config = dict(
    norm='rmsnorm',
    positions='rope',
    attn_scale=0.125,
    init_std_qkv=0.035,
    init_std_up=0.035,
    init_std_down=0.00357,
    warmup_steps=0,
    decay_shape='linear',
    batch_tokens=16384,
)
Each number is 128 + 32 x the weight over its row's rms, rounded and kept within 0 to 255. Layers, rows and columns count from 0. Numbers have three digits each. The size before them is the row's rms in percent of the matrix's.

# gate: layer 5 MLP gate, 512x160, rms 0.307, rows 218-243, columns 80-159
# up: layer 5 MLP up, 512x160, rms 0.322, rows 218-242, columns 80-159
# down: layer 5 MLP down (transposed), 512x160, rms 0.0938, rows 218-242, columns 80-159
gate218 098:149173122091134186134120127144068144154140092077063142153134101155136123123147146096142145143131157130142116139178116068091115118175195158163179172111084166170136054120151119145167091184115147159106134145131067184098176156166105117130127145
up218 098:122109139076082157101148130114169151144099147135134156130159117177154146097138157121123138120130143108150145123140184108108115141101115066130138152107194117109143102168115163097172135115134169118074109197131123096115071091111089146153210142
down218 098:116071107147172163133106105169133176064144168054171066172168120113126109127104132187154203118188113107100139152105129097086125184146128051140117136145137145169122149090181133078121085124142124127177189076147150140063146141124153153083094175
gate219 099:111121099140173096177152122122179125135131141094089189075092099115111092141113162099119097092073178105163140158132125162108154158157145121151086167104187114124129162139149133146116139138107103132163168153120107164103054119113115187087147200
up219 104:081145126167208113149169102125125119112171110169114123070140105101093108112112112116153108095134146082100152090116146116123193127150157156100099127113141084128108145117124106169125105189186153151163149172112096107115082144061133142193126159
down219 103:130171117114158119124143146138125138069137129123171130137154154095089131132148169102118168109139173097151141160101096129137159141122121113101135154086132158105112112065134101143081172184145111135172159109163133096140115100110104191109137106
gate220 105:106133122149151097120129200113163134132131078179122084178136176157167146101116140085104144113128142134087061138151162149127111136145133125105119091156105158081128194166175132159150131123227131121105092116184105104078102197117158105132148137
up220 101:065185133159142121138157178168128179132099139171122127170147193143133167196161124149154128115131127156105134102135188096094069120147094106127114120158057097088130144157136123134132173168169103105097100139091138119101095205147120098082183122
down220 101:089112144136155112173127126157186143138116147157132097132100159199046116131130139114125122193128149117112145131104135162126106107201122169109126181100152053106089087101191106183161120096087156132158111108139090172190169088135158145110128121
gate221 100:177187091146177123112119027120120115077088076095116131135100108105107133107161187116163158156156152237136151160111172132131158126157151107074145170146138130113103140145142133169171105121143130127175123131132074148148172140124104137099148114
up221 097:157091135122063115137165087119148133187152134133110150150138104152131123128114122148117066186096112119143093100145142104091161120106151187139092155188166147130101108137104172104143088178106096187030153134090153185106222148082064136147146138
down221 098:112071140145107092058172157113138141202172163165138084144100156163183125146078138162102128175123069088123152125049086077090119175118113163114119159145112122135151203117190151141144114138058122181161135152165108121146137179119134089162086102
gate222 100:104143108084077189112128100160155135133096077097148213129158163159149127145054127113126147104050126144140136130127144126064086098089146102142158169133142129152084111147198125135190093116156110125052122101136207148152180095175095102116135115
up222 107:133088114147153140068176137149153145120094107114059128090081100135181141165186188116124144080149173149106184123129190148160107095125118099149167067144129117093061137152077148137145129131140095120147107126177182107135103103132114114108131137
down222 108:105116144123131117149124130127164075094050110066122136087131077117089087153110101141155112123130097161164133087139125110103121161101119177112176064057110109107105078088078128147123106117119043117149117134099103091121095154182091075092198134
gate223 099:113107134079115138158134132121185155079197148167155075097125102104064147068128059162116146097118121152145158153179120107137142133121151095122109145124057085146101098157057130138134123134178180112116091112170137132118080157082062116135111142
up223 101:104171152120199105156147145175194142144136130140104142098096161122176169157161145124130134097074100128144135083109133092094095135127103145089160141118133100138109184085128145081143217127211097153116132148156141055076141110202169159156117154
down223 099:051144067108137157088113142085127136116082124204173190133143157098101079152148173089152096148115127160144116123106119054139132109086147161102144108086157130045157078145137067170147090143093188109146163166087090155097159077133169099110178084
gate224 098:155202161104146134108154102097175112131168175142064120084141145084093199139092084118103151093118118143148088170133075108063120081090092104098153122087110126129096152113158127118089185118132112117117153166110134129145075130164101122118089131
up224 096:120077176041077140088122110102130134087101129067137099139158163078180185066140079140082162135155108084143142143057101100129123137058108089099134122121137040097169128113121150142124114129113144167164036128092155098073106107093152111115072103
down224 097:117092109111133112130110116156185077125132137194177146144106177090110083169137139147139146166087127160100158130187133156164169155133115162172120143155064143089192116189081097155088134124135121147119147085075111140173147162117232132108143037
gate225 106:121189120098134101071086132131095160111170156131131063121164153060156110135129120143105085132141138165083085144165099071130149168181099166131147113122135085100144119125139212116138136113135094102141101101086091118137122145108060094073178118
up225 110:124142139125171121098063096128163116080163162098114117097127089155064154129165124133160159176176196155141107183129159093121133149147178133154136117139166121105069113097130124117113129167126143100106158126080092045075084079183143094158145118
down225 105:116136138111117111162150145087140049181112138065096122111075159151115135152142130129149131108124111135146219111126073163150132127146143101147099108088183132127094110117181113105121073143102152146148083187139146145137172126136166120165145141
gate226 095:168123160144162137165126142109157150088128141127114113108108144111071134107170097196176131157056111124109155191104119090118115102133135167119098143076149119130113118124181162142113074158125155079122114150117129101120035142133120125152140154
up226 087:112114125146132122176131133056123167161159137130150097104149152148152087056090147086129131114072104169147137150069143119168101160144180038110094158122104083158111118069080127131115147146155153122186134122055092114150119123142099071097180161
down226 093:111102149161168111160100160136157140135106126086137109115087167119134084160098077113125121150092098077130082109103123108120120087116157133123083131066146129114165054102099163187077138162177127194152066123163149081117099145122080151144174101
gate227 096:101113107187136143132137116144086105100101098132106098094126129118125134161126189093155089149133133112184129133041070117118144208100053154087140147174116162062128127124089102152116055195182122133141116113135171116106121120079165121120111160
up227 095:152114182144094114128129080166179111121124070099117130219164122126172134129175152132138108196125153083092118082084109156107147145166102140065124132154101142110113132133157101052115173106068134124101141109119174114143111175164109117151133175
down227 096:139132097114131139159113067190162131119094118108149104117151125135064122079239163146139144177086129158109167145183143129144105108168079093120132158208145099156112119119168128120105165179146141142158103110099195127126101092200117075116152163
gate228 105:093120150135097085119108120095132170103191137125111136130152131118105231131155108122104161126189126094060107126141140080068141154183094181113076129095136131149177142129125153126135130194113156116151163126156101143177105153117191103134075160
up228 111:141099106084117117084124109162145124151107102148085132126101132128132134086091147103070184145108107141154171163131140107113145104074151115135154087184167132120024155083087147168140109129155052130149122141145136097197135104164163124121189167
down228 107:120095135172164144114116199126167115158139098130114192126111158111140119079088118120168100135108156104126063192106145169088131104147134119145154167141149137145110156109121125082152156117110137148209120067121112142054100120154128161086104132
gate229 092:115119113114109168152112110082118146127088067172148147128140093109134126117098155112137119141105094100133130127122146094163142062131141126128140052166118218156080141035136054116145128112147120135142086093119123105142173105139094137146072150
up229 091:126093140065157141119135102075107055096125137117106104115140143079143098098121147099134073063119138150106122137108150095127135085156064149172140096141160151089078111115087096140126149115074123132123069083126176125097154113167132102106122159
down229 094:146118135119141111126108123127168104109169155102063102124107092130073116129172170072205082106094172096128122143125138158082092151172085172172070065103111082060125139150111121176170083147124154127111113136115155055088158145079137154109148147
gate230 095:098132103149117200098125142093127191111133114105154188125094099128134121060115153196129128187122082182099175146180094152108068083130115107139057118144155159161108141136125130152083123100123111070153129160112074124110143126120090133158151077
up230 085:071108111149094220095134162096121163204151132137172143107125080129136127088096159162162172152140109158093164159142081128078126084146152082136089156143144096115099133128129160199102135144148071094107107182107078120103165149126105138148183115
down230 090:132099050105140159136117144179127075123136098121100104187188180197097149092171109126095143145151138133126163102178130132136139094124083093106134122146179128077119125139133110106100159087140189121160143146131124169130095065111100114095090059
gate231 102:080186163117069097177143135144119100113117103141137071142128103091085147087108097136079076104080089100081104180146161075173106116125136099117103130123149137137163129135163174107134196054168096115137107080113078158200129155115052134142110076
up231 108:144128135150124123203137091153071095106108139151137126137175109101082203060149073136140125123144159094096064158153105124176168147183071089128128141136144139185133153132176153098133173115174109170123113101085136126156140180110097150113152105
down231 103:109122161152142123166145110114072102134139097076100107127126178146138123162142147127148199141162087177148186122070092120168144107077144195178133162092135159194145140117109129122124152147120078087112116092110130124103172147126099102137163205
gate232 100:125123102137143139137111085112119120146070130073097125075128113110094156147097081147095105146200176120106138141115121114053090166111109080102130165105119102156120116096126092108124196102107117090100138110164132140099121068122171105129101153
up232 107:128143125098159134190081087115114220134161165116121164067130144112160106086157084190118114159103078178185130090105111155113070116163131143124171080170122122183119109176158092150127109114125064190136102142098154105163138107139122114136138130
down232 107:131102141162137115139143155094151126111135100225154118119149179144089128110112161112156153114097110123150130150124080161128110108115101127084084131168055122084028164064133132112173130087113166093079098149073137181127130137159158167110137135
gate233 098:200095127090129145201096048097153115076175087123075135163102088129099113130134084077099165162157124128138168106153128137086089148128141150163138177109149132133139133106183141156108134091125157078199122110089137124123122092131118130181141070
up233 092:164127105156147164101109092140177104085134145088107083158105116102128145099148128116190136194065157120111156177135135152069169122104192085155128102108147145120144165125129121142087123141168056075155122063106100109125113111159175121136077137
down233 097:118109107108099128114111133093108113152128123137130116154112141134099146132093145126122156120124074042206156164120176086138084105137146162111056062144108139097151140169150080132130111174123155125141116204145110094130107110067020139147151113
gate234 099:083213132194120106155127171148140079124121150113156125107111137155133140105085144127178112162148141138098101111166204143086145145134166119093145096109080137169139169107136149117117094146126143145128130201132154107169169100140096133086140148
up234 106:139113110161098167122114115111178165099092094130149128116076093157089181124120142108141074112179088134131148134149106139090152109115081098134157068059100101125210145133105129142158102118157123143154118139101128166125155044149181092130114084
down234 109:104158110099090113171080122079112179131146114138124106196159145160126140127145081091083116112110129161112063176164129095110134094123148105175137148129080108160126206099138139168162121095090099122082179136166097125093096141188110177124143121
gate235 101:114188088181074050103176138125161136144113091138107070164111186135112082141112137104124132128139119122153107130168142089067113135074148154152059120098091155080081115084109134117127106173198105120129112123178114109175107095101099144164149130
up235 109:050145144106143090152134060102118174149160154102136113196130124115109111111132092186128113122083150129111114126153120191135167190150153164081119102069105148143138125125166123131103138135099155090185110128088087143110087128137161154128109144
down235 110:087172114137133106114086154135121143098087142080216091113174166107085101116100147130109109126112062161099138126087208081110139110135145130070099109134109200086123095115141145141125105054121104135134092115158107090087147127116078146143168150
gate236 100:182121102140133120149078136111068076114178193127077110151135137129095118127158114178156125142165151098162114110115140115100143155122168148150068097104079137183135163148061173134157131104127051131143141162169129179152093140090115162102156108
up236 103:141155099125133129068158181138144149173115122125104228154083109106155134083154091078154152092124108138143141152144169148100080062127115173130181112103167180165106088155123138178115140111099104133191164120094143090088162102092135098080093157
down236 104:141178087093085190100087105154153196132190144095153178194104130078140147111106135103132110104123138141127135133183102138158141054115139111141131132062105106149152156188115175078168116171149144134108172167126091109086148159153104099120179124
gate237 100:123154096137116114124152120131077135143122176079104081178139153160195140054115143122177089101099147109110189127120129144148092137123098168113133078150130144090182178130095113155167128116146088221121100116127149182120135138091149102167098101
up237 098:058165092139122167096071121117156123133156094142100160088142127090130144169122125147118162143151176121120177138160133133101111199148180132136204133085144102091100134142106084143151176128096096162033086122106120079118122122199144140077151162
down237 097:171130143123131113085138178175121053149183138137139125123125157122151123095168168156131135146103168108122131071146101101153146118142141190137118155171081121115169078186152126133095146126140077068137177099090092153108168146126181100100138170
gate238 098:116112126118157093125081083186149177102123123105133086133076115095127105132103193177061156149140116166157113141106127103112085135083104077089146145099112127134089124093130168109112175080122097085132109156099150156195135109123180127115083095
up238 106:180087095134163095129114129183176136108140121090151096143101133099104125128086110162110211152161103156176111085122142116050148149095108113081109147102090138188079102133137163150112121124162101072077160108110158180113143145122133143115138131
down238 098:125141108121126071128146121076055141153088165146089131115116131115121128094133166150204130157150115152151097130142173100109062141049152160109076171099123092127128135140154227079151074140168093112135122162087121072116121096142151157128077111
gate239 108:099154144105103111120127148177087127132133085156131130096143090125118110099161121153097135100127085166122092093100156099146188070190170173178138088066118097142121103166156141120101168174061094124153131104079179115162115131119115112094072084
up239 103:136120159158127098140121113111128121162067181094115132117150128121157112119196135076179155088129135113109171172164125168149134197167158156100143133118125136130168110141137110181163096108185133142121070102062090117154150100140180169130202165
down239 096:189089113091146110079074135127176145120219114110170125123117083099078155179134128088164165087142148110056083087128149116097141117139091062150176134115094119118094107133163145141082099085130219094136153098139191200120055077124122119140165092
gate240 097:095107152043129105129138123159148105117162129099067113107067113080076128146116140138075090138097092103122123121127091133144090142173111097095127103149115118114149106135164097097158165080092147119164050127151107202151176175140106158070184139
up240 096:141130126147175153145115134135084170133108091180173209147129135153151131115159131109149103084134156132132170121155125110101224116098184128107067124107158181113120181112112176135096118172136125125105147108059143088113101092106132135168087092
down240 098:129127147150125112191084165098135110122120075129087153049172124092144116103119152145132141124118092165126079131148136062157127043049137172139153123086094141104156077137101087159119148119144103104199072115136129088103147111122087152139155142
gate241 103:158104073117081134135124163057157165172148080188089157142056095153127146157066060132077101134126151104139141190085153138124108082106116117135120095125105036112089095112190097140173142098133167111160116164078128129127141134111125115188129132
up241 097:110110112131131079101198153061116132114139074108140139162108122138170135106158061092081082139192173118133103137102145092142116098129102141152136110107061089125105101125132137173118161091165128090177129104089176161140139176093141105093162151
down241 101:117085129062203113162146174152037120098159093132174163149140103176155131137109168132118205120130100079132163109155089146113179140102183146082147089114153079115157065093142125138156192115090105070104100121173144107142124145180095177106117171
gate242 103:118126169142139102091129118189169197099109117110119124185145117147119132123086145115141133155163111086148131128088107064160136082122098150113170133088126074142131128177108151128157095135185104128119075086145118152124147154020128157038132151
up242 108:120123127148137111116148127139166170115123075107105115162111115156108065104112160159126141179184109086129125162108122074164112129149098154074160119142097082142129069187090077075177072151158114164189107134137129159154173163104184164071152139
down242 100:140118136125132124115135095198098147160123149170113136177172127149092163140154158058107105138137169066106192103097118091087164124075117121149117107115153124129145154120172182148101107088107105117165133184042096094127186120139095070167091089
gate243 101:086122105176122072159102129104148125080100176095139099172167117136110077135117204150144136089103124119089179132136179077163146175165179082087115173085115131130119133116118129083109141113177177132163139132143105151103145135116103113129125115